Part of a small language model's weights: 654M tokens.
Each number is 128 + 24 x the weight over the matrix's rms, rounded and kept within 0 to 255. Layers, rows and columns count from 0.

# layer 5 attention query, 640x640, rms 0.0273, rows 35-61, columns 384-511
[[ 93 134 149  94 141 143 147 121 142 144  86 134 142 155 155 110 123 138 126 127 117 102 138 111 134 169 170 148  92 111 131 148 113 115 126 126 116 140 128 164 218 124 124 115 109 115 121 149 140 106 168 115 130 106  97 127 129 115 126 146 138 132 180 157 153 125 128  85 145 131 148  93 123  96 148 104 169 136 152 101 109 106 125 132 122 105 136 125 126 133 130 116 123 126 146 189 128 160  92  90 157 121 113 169 145 162 148 120  94 108 108 138 124 170 104 127 118 161 125 106 141 112 115  93 159  86 143 162]
 [112 106 106 139 156 115 116 121 129 110 175 110 122 124 113 129 133 154 151 121 125 133 143 139  93 111 174 133 122 159  94 148 120 142 140 108 144 156 171 138 133 162 121 119 124 126 132 127 118  93 140  92 132 148 146 121 131 124 109 148 169 128 117 152 158 105 137 169 109 118 108 112 119 116 128 108 135 163 141 134  77 146 120 101 119 122 156 116 108 105 129 115 133 111 146 143 122 157 130 114 118 126 123 115 140 134 143 151  96 128 132 143 112 151 104 152 105 156 159  99 108 134 133 126 144 139 150 163]
 [100 101 131 127 102 115 142 162 104 166 149 129 123 156 137 131 142 131 126 165 124 151 149 179 141 125 121 113 137  91 138 146 135 106  99 104 140 137 121 143 120 163 144  90 132 153 119 138 113 140 118 129 122 141 104 146 113 131 146 126 143 121 143 121 113 124 120 101 136 167 118 141 134 158  76 158  64 109 107 122 130 127 104 124 111 135  98 140 126 123 135 111 138 105 119 134 113 114 118 127  87 175 158 109 112 117 101 104 130 123 133 148 106 122 131 114 124 127 135 142 122 132 152  89 112 111 164 108]
 [158 141 140 156 109 116 129 103 164 165 133 117 111 134 114  84  86 108 144 142 111 126 126 105  92 121  90 125 147 130 118 125 162 147 139 155 161  89 118 148  90 126 111 110 150 154 138 124 112 154 122 119 135 122 134 144 123 112 157 135 102 111 113 138 132 111  78 146 148 104 148 147 129 140 117 127 108 135 135 119 158 138 148 114 130 131 148 121 116 112 101 126 147 131 122  98 138 132 114 119 135 119 145 149 120 155 143 130 162 166 141 121 146 151 129 111 148 120 115 155 135 127 113 123 127 115 150 116]
 [121 120 131 100 189 135 124 138 159  89 167 112 152 127 136 125 108 165 134 129  93 140 102 124 137 130  79 108 163 149  98 157  91 120 122 112 108 145 121 145 117 113 142 126 108 126 140 123 124 148 112 119 100 143 146  54 123 141 108 142 126 153 113 184 161 144 102 147 134 120 143 146 120 163 151 114 130 116 156 133 118  99 123 113 117 101 124 112 107 137 137 171 119 109  95 102 132 121 127 133 143 123 117 146 165  99 121 174 119 100 123 153 119 121 143 103 139 112 158 125 146 124 118  99 112 131 158 171]
 [122 134 144 124 113 123 134 141 128 109  90 140 156 131 134 177 122 153 103 103 126 119 119 150 153 122 140 137 105 114 139 111  89 141 147 129  97 168 141 157 137 119 146 116 148 118 127 152 148  96 124 125 129 133 137 121  99 137 160 116 122 136 139 139 100 143 154 120 129 139 145 108 144 121 152 142 154 136 126 138 119 123 164 149  83 154 111 114 153 155 111 113  97 123 138 143  98 124 130  95 124 157 162 130 164 137 103 129 117 146 103 137 121 147 108 147 115 139 111  95 103 121 125 129 143 140 107 104]
 [109 167 137 123 121 154 144 152 125 140 118 132 138 131 122 151 144 143 112 145 100  99 129 138 143 129 133 109 122 132 184 112 107 143 155 112 124 115 172 148 140 154 159  91  94 117 137 145 136 147 110 147 103 124 135 120 126 121 119 137 138 163 127 135 114 130 125 106 135 143 122 146 122 151 117 134 131 141 100  96 138 121 119 145 143 114 119 101 119 131 134 118 124 118 102  79 143 111 150 159  92 123 111 114 151 114 134 121 145 118 127 132 119 121 121 122  97 104 151 130 117 121 136 110 121 129 153 120]
 [142 119 111 119 120 125 131 123 182 133 122 116 120 136 135 171 126 122 132 132 147 134 107 107 146 151 145 110 106 138 139 133  90 166 132 141 119 120 137 162 153  98 157 128 137 102 116 149 147  98 136 114 138  97 127 124 123 102 108 157 121 104 131 135 116 117 109 151 164 125 143 143 146 110 146 165 139 107 164 128 116 128 159 126 142  93 105 123 134 129 135 106 118 130 151 141  84 125  96 119 120  99 141 119 136 135 168 138 151 135 105 116 128 146 109 118 126 126 138 115 116 119 123 119 166 126 110 167]
 [155 142 107 119 107 147 119 141 132 125 163  86 102 130 137 157 118 119 132 146 134  90 136 145 120 107 119 136 147 110 125 131 132 148 116 123 125 137 165 153  96  88 110 134 158 102 154  69 141  89 100 132 152 111 118 163 106 125 135 133 121 129  98 151 121 139 124 138 104 124 152 137 124 135 118 137 140  97 149 111 155 115 130 126 113 102 147 135 121 131 105  85 145 121 131 143 110 156 132 123 130 124 148 127 168 155 108 125 138 149 138 123 139 132 109 156 134 122 152 149 127 114 122 126 140 134 109 128]
 [134 170 169 114 164 112 149 130  88  87 103 177 133 130 117 138 124 122 130 115 124 109 100  90 144 127 151 142 171 136 117 123 109 149 130 159 103 103 116 130 153 175 132 171 127  91 131 116 143 123 144 124 126 138 123 131 117 155 145 141  89 144 125 126  92 124 157 119 119 113 114 118 161 100 139 131 117 118 104 128 108 110 119 160 113 124 131 127 141 147 133 178 103 136 142 115 151 135 128 120 119 140 105 139 120 129 132 141 116 107 134 139 135 142 136 135 105 121 156 117 120 112 111 119 133  91 127 106]
 [143 145 127 116 169 125 126 116 124 137 113 144 140  95 100 106 129 119 118  95 152 119 130 101  91 127  94 138 122 131  94  78 116 128 145 106 146 143 120  93  74 141 131 172 113 110 128 131 121 112 110  95 139 141 119 103 101 124 132 136 122 170 110 104 164 152 138 146 122 128 121 145 117 102 157 102 189 157 108 135 132 136 129 168 109 125 133 100 139 126 106 116 107 125 115 143 159 149 138 147 119  88  84 152 141 114 143 137 111 119 136  77 149 162 146 131 135 135 175 109 129 111 126 135 124 123 120 123]
 [ 78 135 102 137 115 104 102 132 127 157 140 111 149 116 117 113 153 106 133 125 136 137 144 131 119  96 144 142  90 142 105 102 108 100 136 106 127 135 116  88 129 144 155 121  79 159 116 122 161 178 128 132 127 109 136 121 148  76  79 104 148 111 139 133 166 122  95  99 136 111 118 125 142  91 154  91 152 131 114 132 118 116  91 116 187 150 165 131 133 104 143 119 103 116 126 128 135 132 115 141 149 132 124 106 116 136 119 103 116 108 109 125 110 132 161 121 116 117 137 146  94 153 132 155 107 127 136 149]
 [133 100 104 126 138 120  96 140 139 142 123 134 141 145 137 120 101 110 140 125 143 147 101 117 115 137 155 142 117 149 124 126 124 102 122 131 145 161 110 108 106 133 146 110 129 167 162 132 174 135 132 117 125 127 147 128 106 117 101 113 104 124 150 156 126 127 137 125  96 126 127 160  99 130 134 118 122 102 145 115 120 123 118 110 173 146 161  99 125 126 151 100 120 117 120 136 140 117 136 126 155 115 137 150 154 114 144 134 122 134 117  94 100 132 130 149 118 120 180 144 142 136 143 151 129 137 139 101]
 [162 126 133 122 119 117 129 104 131 127 157 128  99  94 129 116 109 120 155 143 177 102 159 144 131 137 114 164 173 129 122 124 154 153 115 146 115 136 128 167 136 127  95 118 147 114 125  97 108  69 140 130 158 113 105 110 129 157 148 137  93 109 115 164 139  84 107 158 120 113 141 133 131 141 125 156  94 163 181 120 112 114 161 141 110 143  92 120 102 134 135 106 123 147 143 154 118 143 141 108 143 150 146 129 118 155 158 152 142 139 142 163 145 139 123 151 123 141 126 118 143 121 126 100 137 103 119 156]
 [142 132 161 136 152 139 130 100 117 134 104 137 137 101 145 127 113 158 127 113 116 120 155 146 120 143 120 130 101 144 148 135 113 135 119 137 135 135 126 134 129  76  55 142 134 103 158 124 126 119 113 123 148 148 130 121 126 166 149 139 129 118 146 122 142 116 133 117 111 128 110 124 144 139 127 124 154 120 155 141 163 131 133 126  93 118 150 120 145 151 127 142 140 139 111  87 162 109 148  72 127 133 107 175 131 101 131 153 123 106 133 119 142 115 156 135 138 145 112 127 162 127 138 106 142 160 159 122]
 [113 143 106 106 114 137 121 129 113 113 135 102 124 155 135 113 150 143 120 142 123 122 142 134 149 128 137 110  99 146 117 101 109 114 124 100 105 142 144 137 138 124 137 147 129 139 128 117 140 155  99 115  72  96 131 106 106 131 142 109 160 108 147 142 110 140 126 116 155 134 121 114 149  91 138 139 125 121 109 113 131 135 115 136 121 126 124 161 130 140 115 132 103 109 111 163  95  93 127 154 115 145 138  97 116 133 132 130 100 125 107 105 122 140 128 100 113 146 106 108 136 132 145 121 134 122 119 133]
 [135 111 149 139 103 138 136 104 131 150  91 162 149 109 145 157 148 109 121 124 120 119 172 152 174 106 143 116 139 137 124 149 105 142 112 156 106 124 125 143 123 119  97 124 155 132 154 128 115  81 145 142 163 114 113 116  99 147 152 129 129 126 113 123 122 134 103 112 114 133 131 136 143 167 132 156 131 115 133  88 157 136 173 126  84 109 110 125 119 131 148 126 131 128 128 107 149 136 116 144 133 119 140 149 137 120 136 134 178 119 142 123 137 111 142 118 131 131 130 146 159 127 123 107 122 128 126 131]
 [166 110 173 143 165 145 123 105 140 118  85 119 115 111 133 157 100 124 102  80  91 106 123 121 133 142 118 133 121 176 124 119 110 140 112 163 104 156  91 169 141 114 109 144 142  85 162 132 151 137 140 126 123 139 124 116 123 162 161 143 122 119 130 123 146 156  89 121 110 108 127 122 152 136 133 139 137 106 135 107 124 134 113 143 122 126 157 107 151 178 117 132 151 143 118 110 128 136 131  89 141 131 155 169 154 138 160 136 129 153 138 123 140 122 121 127 149 130 135 130 113 118 112 161 142 122  88 110]
 [161 131 138 145 131 109 141 143 134 143 127 130 140 132 139 119 130 121 121 131 137 127 158 137 130 113 137 133 153  97 133 129 164 136 118 108 111 116 142 111 100 128 118 131 134 126 121  93 127  86 142 138 139 119 139 130 114 172 121 131  94 136 122 121 104 139 138 142 137 113 109 124 133 128 145 126  93 121 128 158 127 132 108 137  95 101 112 131 126 134 123 129 122 111 144 159 135 119 131 122 123 141 134 139 123 111 108 133 115 148 112 113 122 108 110 147 122 128 137 103 129 129 122 140 146 106 101 104]
 [144 117 116 131 133 135 127 119 120 126 140 147 135 131 126 106 135  87 169 130 152 147 122 114 109 137 111 111 128 158 118 136 155 147 114 156 154 108  90 106 104 106 104 109 161 155 144 124 125 149 142  83 176 132 160 102 122 139 151 136  99 140 124  93 100 138 147 135 136 125 139 151 121 126 104 108 125 157 124 133 148 121  98 138 145 126 134 117 123 123 125 139 152 134 146 103 131 168 116 120 130 124 136 153 132 128 138 136 129 155 165  85 145 132 146 126 146 107 146 107 158 124 147 119 118 134  69 142]
 [132 148  84 116 129 144  98 110 126 156 125 128 117 119 109 103 146 106 110 153 179 158 134 140 119 107 135  92 130 136 175 137 143 119 142  93 175 120 134 104 101 141 116 105 126 151 184 134 151 142 158 102 135  99 132 155 112  71  77 117 165 127 149 101 119 131 140 112 139 129 120 134 125 132 118 119  87 168 178 145 178 136 122 149 182 138 156 126 126 115 152  91 101 127 146 136 133 142 140 159  82 104 103 106 127 123 109  99 123 146 114  92 139 137 134 121 167 113 153 156 124 125 136 165 138 162 155 120]
 [132 115 154 101 105 157 151  89 122 134 153 123 102 139 133 137 116 117 154 101 128 117 150 126 146 119 141 114 120 110 134 132 115 131 110 118 111 171 127 164 138 147 132 112 125 112 179 148 135 118 133 138 119 110 124 115 109 139 152 115 142 146 138 145 124 140 105  95 121 134 141  97 154 133 164 139 125 106 110  85 143 122 109 123 117 122 151 157 139 133 108 127 121 121 125 148 135 135  95 130 113 142 172 110 153 122 114 126 130 159 147 135 142 144 129 116  88 122 143 131 128 121 116 122 129 140 114 156]
 [137 125 154 123 125 112 165 155 123 122 158 166 146 109 134 140 165 110 133 151  87 117 156 132 109 150 149 137 159 109 126 119 115 102 135 102 127 125 130 108 185 161 150 119 123 172 126 110 131 155  88 121 146 133 153 126 168 122 154  89 114 148 129 170 103 143 130 136 113 167 111 136 152 131 164 132 145 120  90 102  87 115  75 130 125 143 103 126 130 130 129 122 144 133 133 134 123  98 168 145 156 160 144 112 160 100 111 112  99  82 120 130 134 113 114 117 111 116 167 128 111 143 125 122 125 153 133 113]
 [131 111 136 138  94 130 123 154 135 117 133 135 148 121 136 158 138 150  98 143 158  98 124 129 126 123 105 137 151 118  85 129 134 137 151 123 110 105 152 135 107 137 116 117 126 134 111 106 126 114  79 149 119 124 135  93 166 189 152 149 109 135 105 157 146 128 133 112 129 106 151 109 117 132 104 100 127 120 137 106 133 133 108 122 127 100 120 154 150 131 108 164 124 121 101 180 137 163 103 126 172 157 108 157 112 121  92 135 108 136 129 144 131 117 126 165 109 119  99 163  84 143 131 167 120 133  84 142]
 [123 136 141 133  96 135 128 135 156 121 135 141 142 129 146  93 125 164 125 174 150 136 125 153 122 138 134 115 136 140 155 105 103 120 125 120 127 149 113 132 151 128 145 117 120 149 134 112 123 136 118 139  69 157 123  97 136 129 134 127 125 133 135 121 126 149 149  62 180 144  94 133 110 123  67 146 115 156  92 123 166 134 137 148 119 117 114 152 149 153 132 156  98 141  97  99 154 107 157 120 103 106 145 129 127 131 121 149 110 155 126 125 122 134 118 128 120 100 152 132 148 133 146 114 126 111 114 123]
 [134 119 144 160 121 146  93 126 106 156 140 151 133  93 159 111 113 135 119 122  91 109 152 140 127 182 128 133  89 118 140 129 137 135 126 163 171 165 112 123 168 125 146 137 108 138 135 130 122 117 146 102 134 122 129 115 112 142  97 129 158 108 133 125 115 148 144 111 132  87  98 132 158 110 126  88 142 113 168 173 143 138 115  85 102  59 141 125 121 115 173 154 152 126 135 101 147 150 100 107 152 125  89 133 112 128 136 175 123 120 115 125 126 137 119  98 129 127 115 110 137 144 119 123 101 123 143 127]
 [112 148 127 133 132 124 134 111 123 131  95 146 124 144 113 135 139  91 140 135 127 142 154 138 140 114 156 109 144 126 174 126 120 121 123 166  92 155 115 126 128 125 115  92 111 148  96 130 147 152 110 164 124 118 103 154 136 127 130 115 117 147 137 101 117 128 102 126 147 151 110 110 137 102  84 136 104 126 113 145 129 137 139 140 145 162 101 126 118 161 119 120 131 118 144  86 124 125 124 144 124 122 120 128 115 136 159 101 155 134 128 108 118 135 159 157 132  77 115 123 120 110 115 133 114 121 127 102]]
# layer 5 attention key, 640x640, rms 0.0246, rows 35-61, columns 384-511
[[151 144 187 129 155 119 105 111 106 130 123 166 128 102 127  79  94 112 122 100 138 121  93 146 144 102 142 141 116 123 140 121 117 141 160 151 138 152 142 129 127 132  98 161 123 102 124 133 106 134 149 138 164  98  81 142 145 107 112 128 142 131 131 116 130 151 128 106 165  82  97 105 142  97 157 115 104 163 156 166 122 118 123 118 107 146 155 137 158 132 130 139 122 104 116 151 128 156 120 111 109 160 124 116  99 129 154 141 154  92 137 108 149 170 104 106 140 153 123  92 117 128 123 101 145  73 139 136]
 [113 131 128 145 146 119 159 158 136 153 166 125 135 142 102 108 129 177 159 165 124 139 119 112 103  90 137 130  95 136 121 109 104 115 149 134 137 151 171 156 151 118 123 154  81 126 138 120  99 137 119 180 149 131 125 141 107 161  69 156 147 142 114 107 136 121 104 152 156 114 118 123 137 134 154 158 163 141 152 123 105 112 122 128 111 104 151 122 138  96 174 140 157 121 123 136 132 136 117 102  91 146 144 116 107 115 153 126 125 123 137 121 113 119 118  99 149 152 130 120 140 107 123  91 136  86 139 122]
 [136 153 108 108 104 132 148 140 124 130 132 141 113  75  96 133 144 104 160 145 131 143 130 145 104 140 107 167 121 124 115 141 155 105 139 123 161  85 152 135 120 150 128 114 128  95 143 155 100 151 130  97 134 132 144 153 105 116 133 137 161 129 138 133 161 120 129 137  96 157 139  99 140  90 105 100  89  83 125 120 134 155 144 138 160 113 127 117  81 110 129  93 139 131 119 179 138  93 153 167 133 137 150 128  94 103  90 113  86 153 102 153 136 159 132 122 118  99 130 144  98 124 141 143 124 102  99 153]
 [137 139 135 144 119  89 187  99 159 125 127 139 115 191 131 134 129 127 106 128 109 121 128 121  94 137 138 153 144  95 132 119 125 107 132  89 135 124 109 171 158 141 129  95 147 125 128 129 119 101 103 154 120 151 143 136 137 153 165 113 125 130 128 155 116 111  65 142 122 121 138 136 103 138  75 126 122 102 139  68 151 114 118 117 145 128 100 124  88 135  73 147 116 137 156 120 116 150 151 104 124 137 143 135 117 146 118 163 133 136 123 161  99  93 150 163 105 108 156 126 133 152 121 128 133 145 131 134]
 [158 121 128 130 160 140 106 143 141 141 149 117 108 116 156 148  91 136 106 107 121 121 108 146 120 137 113 106 137 111 108  96 118 120 178 118 135 175 156 149 113 143 136 143 119 102 133 129 125 123 132 144  87 142 113 112  99 132 107 124 181 173 128 198 137 125 118 105 140  89 108 124 128 121 141 140 127 142 138 101 115  79  85 140 142 112 122 122 120 113 165 176  84 117 115 147 123 123 166 121 156 151 133 109 193  84 138 164 108 101 134 123 115 165 126 100 136 126 152 101 147 175  88 130 146 102 134 170]
 [138 138 146 142 121 139 106 103 103 121 128 121 113  98 127 140 119 146 123  81 103 125 120 111 132 141 132 136 114 156 127 130 126 129 148 145 115 148 119  94 113 107  84 141 153 127 117 112 164 137 161 103 149 103 107 143 163 135  96 121 128 138 122 123 136 147 136 123 169 120 160 145 200 113 155 145 142 150 127 160 137 110 145 122 103 153 125 133 194 116 127 113 147 135 145 154  99 130 136 127 131 106 122 123 133 143 122 140 153 108 124 132 120 129 124 116 134 135 131 124  98 117  96 144 128 172 107  99]
 [114 116 106 108 141 146 136 114 160 168 114 104 127 107 121 148 143 103 112 121 115 154 151 119 106 114 136 119 128 132 169 126 143 160 126  97 123 126 183 140 129 149 130 146 114 126 155 150 176 145 126 171 100 148 135 108 121 110  81 118 173 140 127 118 156  98 146 138 142 133 136 159 121 154 133 164 132 146 127 106 115 140 132 142 150  89  98 129 149  96 150 148 126 120 111 131 116 116 108 171 101 134 124 139 124 104 128 107 139 119 116 156  97 154 125  85 122 118 120 152 133  99 137 108 133 106 137 157]
 [127 109 144 106 106 118  87  92 132 124 144 137 131 120 140 135 102 141 113 106 121 149 124 134 115 122 137 130 134 166 131 121 134 152 128 160 122 149 130 158 134 125 125 133 122 111 100 146 144 113 178 111  99 106 110 152 152 138  73 156 115 126 153 127 143 120 138 138 156 100 135 130 140 115 121 142 188 146 118 138 131  96 144 117 112 124 103 101 151 151 143  99 135 125 145 136 144 138 106 108 131 128  88 111 122 143 142 133 122 131 139 104 124 151 155 116 120 132 119 115 123 136 116 131 134 131 133 132]
 [121 109 141  99 128 135  89 122 133 128 145 129 120 128 141 160 110 149 104 130 105 122 126 111  95 101 141 152 137 132 134 124 133 128 150  96 167 167 149 143 134 101 106 150 141 135 108 115 135 117 125 158 129 132 101 138 118 168 100 150 148 107 135 173 136 138 100 149 156 113 132 146 132 156 112 130 156 115 109 145 102 127 129 143 120 138 165 133 128 144 139 115 159 130 119 174  87 139 135 127 129 116 108 125 111 155 127 122 136 120 113 115 136 120 112 148 101 104 158 136 146 107  97 127 123 130 115  86]
 [ 91 130 110 132  70 138 155 114 114 123 160 134 143 147 126 112 121 136 160  86 142 117  98  99 131 125 149 123 191 145 120  97 131 129 125 138  95 111  95 107 123 130 141 150 163 133 109 132 160 143 179 116 174 100 105 140 179 135 129 127  80 154 143  91  76 110 151 123 154 108  98 163 127 109 130 140  79 136 108 147 135 112 118 157 116 144 111 124 128 130 116 169 144 127 147 109 133 127 122 115 104 160 118 110 126 122 109 128 148 103 146 102 130 110 146 115 112 128 145 146 113 140 126 124 168 143 118 121]
 [139 134 178 119 136 147 133 137  98 118 142 133 126 137 152 142 158 118 126 109 103 136 164 134 132 153 143 118 106 160 136  92 141 145  82 125 113 145 151 112 144 146  98 153 139 126 165 118 131 133 111 150 158 138 105 102 130 114 139 145 106 130  94 103 121 143 135 128 145 126 124 152 113 130 143 113 159 155 145 121 154 129 120 178 122 142 123 129 141  74 125 136 133 107 125 101 111 145 158 137 100 130 114 154 150 136 102 164 110 105 102  94 109 172 152 126 134 145 155 129 151 134 105 113 142 138  89 108]
 [134 149 135 121 167 114 118 126 134 130  95 137 128 146 132  94 167  71  96 115 162 137 149 147 161 115 118 113 120 120 145 136 107 107 133 104 104 101 139  98 150 147 132 122 122 119 172 110 122 112 121 116 132 136 144 105  98  94 121 107 170 119 168 132 113 119 118 100 137 119 137 111 113 139 116  71  91 176 130 108 130 159 101  63 178 144 159 126 147 105  93 114 118  80  85 113 137 133 128 175 150 147 110 137 127 114 112 135 114 122 109 164 130 129 143 121 134 136 142 128  86 147 142 144 111 108 121 136]
 [150 174 100 126 146 104  93 138 125 128 110 152 127 105 102 123 131  61 129 121 135 123 125 136 143 114 117 124  89 160 133 116  97 171 161 137 109 131 154 111 123 116 135 141 147 151 178  99 148 127 104 139  98 119 178 132  84  91 104 133 142 140 115 148 125 134 127 117 139 161 140 133 146 121 138 154 149 149 123 103 144 135 163 100 109 136 131 136 131 124 120  97 118 134 112 103 137 120 177 116 151 117 152 127 136 137 147 122 134 132 134 136 158 135 142  88 134 112 151 136 153 100 131 128 109 112 115 111]
 [113 109 138 129 100  73 142 103 130  95 147 147 114 143 132 118  94 181 171 127 111  97 112 105 120 109 131 167 153 132  93 105 160 126 106 147 130 134 141 175  90 110 112 150 119 143  85 124 109  75 118 181 139 119  87 136 152 198 149 134 109 108  98 139 145 119 101 158 120 140 120 133 144 149 124 154 141 118 132 116 113  82 154 162 129 142 116 127 116 163 135 122 137 139 181 145 118 121 144 108 146 119 134 103 124 142 154 148 110 126 137 152 106  77 105 135  83 153 110  69 152 127 104  92 151 128 163 121]
 [123 146 155 132 114 148 133 113  96 132 154 147 120 144 145 128  90 125 113 130  75 112 119 173 123 151 112 137 107 140 137 148 138 173 120 155 104 135 131 155 149  96 122 139 100 156 177 155 140 146 108 116 116 126 150 137 152 119 165 113 149 154 154 132 108 126 125 123 105 151 108 147 151 143 109 131 148  84 154  71 179 134 114 125 117 130 112 140  93 136 131 103 146 174 168  87 150 110 117 142 122 133 112 145 142 141 136 157 147 117 132  81 162 121 166 128 144 133 155 134 127 156  98 115 110 154 161 136]
 [117 140 105  99  99 159 125 114 150 150 123 129 114 119 143 114 140 122 117 104 104 173 117 142 124 104 121 110 126 144 151 160 125 131 169 131 119 146 151 133 150  70 133 141 101 134 111 107 145 143 120 113 124 124 134 129 151 139 108 115 126 108 154  92 155 141 158 104 135 138 120 158 122 119 133 128 130 147 115  97 131 119 105 125  98 139 138 169 155 114  82  96 134 125  99 140 118 111 118 129 112 133 134 137 132 138 129 115 123 133 130 113 116 140 112 125 145 127 100 162 126  91 145 108 144 103 110 130]
 [114 114 128 125  90 132 126 118  96  71 124 157 126 142 100 135 102 123 152 121 126  80 114 129 125 135 119 157 124 121  83 143 115 108 142 140 102 122 118 178 137 126 130 128 137 116 123 190 130 106 159  97 117 136 150 155 114 126 160 148 118 164 126 134 108  72 118 136 136 126 122 122 145 160 114 140 137 128 108 112 110 121 141 104 132 135 113 114 104 145 138  88 100 145 146  87 122 124 118 117 136 135 130 119 158 117 119 148 146 128 115 149 148  96 154 103  99 111 127 118 154 143 122 120  80 130 153 108]
 [151 153 189 136 113 119 109 123 108  95 166 155 137 148 139 143  99 126 113 133 134 110  95 121 115 141 124 139 145 121 102 107 136 152 132 140  62 165  82 134 158 147 119 131 114 115 131 131 169 131 149 123 172 105 128 149 105 123 151  98 123  95 132 151 107 133  93 133 133 104 117 150 150 141 129 113 102 134 110 109 153 126 112  93 120 140 118 130 151 178 107 122 117 141 161  95 147 117 125 112 135 107 130 144 156 126 143 129 131 141 153 118 152 110 126 102 135 141 164 145 106 158 126 164 127 122 139 136]
 [121 127 129 143  71 140 144 124 129 129 137 135 132 138 154 101  80 147 134 134 115 168 140 125 108 107 117 142 129 144 132 121 130 149 129 159 134  95 136 120 135  95 128 119 121 131 126 135 142 143 136 128 134 119 134 177 186 172  93 153 116 101 140 129 151 135 116 143 114 125 121 117 125 118 140 118 178 132 119 168 103 120 149 150 113 148 168 116 146 163 154 129 154 180 157 157 128 155 103 106 115 132 113 132 151 138 125 123 147 146 114 121 110 125 126 133 129 109 120 118 130 102  91 138 125 147 107  91]
 [131 144 162 111 139 117 135 129 149 116 148 128 137 135  96 116 181 104 119 116 136 103 119 131 135 148 145 108 155 149 123 134 150 123 151 162 162  90 111 111 149 127 128 115 138 148 145 131 116 138 101 131 134 151 169 116  75 129 161 147 103 154 157 140  75 143 119 122 135 117 142 151 108 140 101 143 105 105 117 113 147 142  89 131  84 143 105 128  96 132 113 112 123 119 147 122 129 128 162 138 114 132 142 122 133 155 115 115 116 154 142  79 166  76 155 115 135 109 127 123 160 111 144 103 112 150 109 107]
 [144 151 127 140 163 141 119 128 127 140  99 125 117 108  89 105 166 106  93 135 175 141 142 140 163 118 155  88  96 149 152 156 117 136 110 119 143  95 144 126 140 157 139 114 110 168 147 168 143 146 138  90 103 122 136 128  88 101 132 111 155 122 157 103 119 115 158 121 122 147 110 122 106 150 120 122 116 159 114 131 120 175 173 105 146 109 140 104 127 132 151 109 124 131 105 110 138 165 148 133 115 110 135 152 121 116 129 106 112 147 100 163 109 125 120 115 148 144 161 134 119  70 133 122 171 105 147 121]
 [129 116 149 122 120 168  92 137 125 135 138 114 123 121 131 147 136 105 129 110 108 145 112 150 134 109 133 126 129 116 156  98 135 124 161 119  96 140 146 133 123 128 128 119 132 115 119 143 137 123 145 117 101 123 120 138 130 126 104 118 148 145 136 139 153 153 117 147 122 108 151 121 150 106 123 134 112 141 136 128 119 141 140 131 112 118 159 134 123 138 166 128 149 131 123 127 129 136 136 141 126 129 154 129 163 158 138 138 127 137 144 116 134 179 120 128 124 115 126 118 123 144 139 128 117 106 123 131]
 [103 126 107 101 128 114 136 145 133 102 131  83 132 120 140 119 133 158 124 141  95 143 146 145 133  98 165 140 153 107 135 127 141 133 124 111 159 116 161  79 129 148 117 130 131 132 125  76 140 133 122 125 196 166 162 113 133 107 130 101 113 114 106 135 159 152 142 129  99 151 153 167 143 123 150 139 135 131 138 160 109 163 107 134 107 151 137 149 132 119 117 120 131 152 158 136 102 112 141 168 143 135 158 139 149 131 110 100 108  98 121 125 107 135 131 110 119 122 138 175  73 151 115 145 117 154 116 132]
 [121  89 144 139 122 121 126 150 127 109 126  97 156 137 175 112 123 153 134 138 142 134 118 140 126  99  91 141 137 142 105 105 142 131 143 125 131  97 122 121  80 103 139 119 137 124 128 130  98 140 130 135 134 170 111  96 142 159 111 162 103 115 134 139 158 140 124 130 144  95 159 126 108 128 148 153 110 149  86 146  81 132 129 136  85 154 153 157 143 138 141 163 147 138 100 158 121 140 115  97 149 146 102  99 128 135 117 121 119 128 135 121 136 140 121 152 153 122  88  87 116 160 134 173 148 137 125  87]
 [128 130 118 124 140 150 147 147 125 149 121 118 131 111 122 130 138  87 123 158 149 161 157 148 118 117 110 125 103 147 139 140 124 119 112 140  91  91 109 146 140  99 138 117 127 107 174 127 148 127 107 122  92 118 127 134 143 123 149 111 193 149 158 138 145 143 126 105 139 127 166 145 139 140  90 125 136 105 127 113 137 140 124  93 106 107 137 118 120 108  75 132 119 126 116 138 127 105 120 137 110 114 119 119 126 111 116 114 147 172 124 112 119 143 143 175 136 109 118 117 144 129 169 100 108  91  85 155]
 [183 160 123 131 139 132 154 111 100 149 121 163 139 135 163 149  99 128  97 137 136  92 113 112 139 167 127 117 137 139 142 130 157 128  99 133 138  69 141 153 148 132 124 115 102 142 152 158 133 106 126  77 148 149 123 140 140 135 109 136 133 117 160 111 105 138 105 142 136  85  95 145 130 108 131  98 119  97 133 129 162 124 129 116 132 114 149 137  91 132 154 143 122 128 107 112 140 115 115 127 134 107  96 112 123 116 135 148 144 113 180 121 144 132 187 131 126 154 119 132 116 175 108 140 135 163 138 122]
 [120 143 138 124 111 126 127 138 151  90 111 129 144 120 109 138 134  95 133 123 129 108 131 136 140 185 135 126 119 122 151 139 116  72 124 150  70  81 113 148 115 153 103 116 157 111 130 142 151 132 122 127 126 115  96 134 136  97 162 112 119 122 118 101  97 127  93 118 102 154 121 125 120 108  93  93  57  83  94  81 158 149 141 107 149 132  95 112 151 143  87 123 140  93 158 103 117 113  93 151 133 118 145 140 111 138 118 126 133 146 138 157 118 120 142 137 115 136 130 147  97 145 152 149 124 132 121 141]]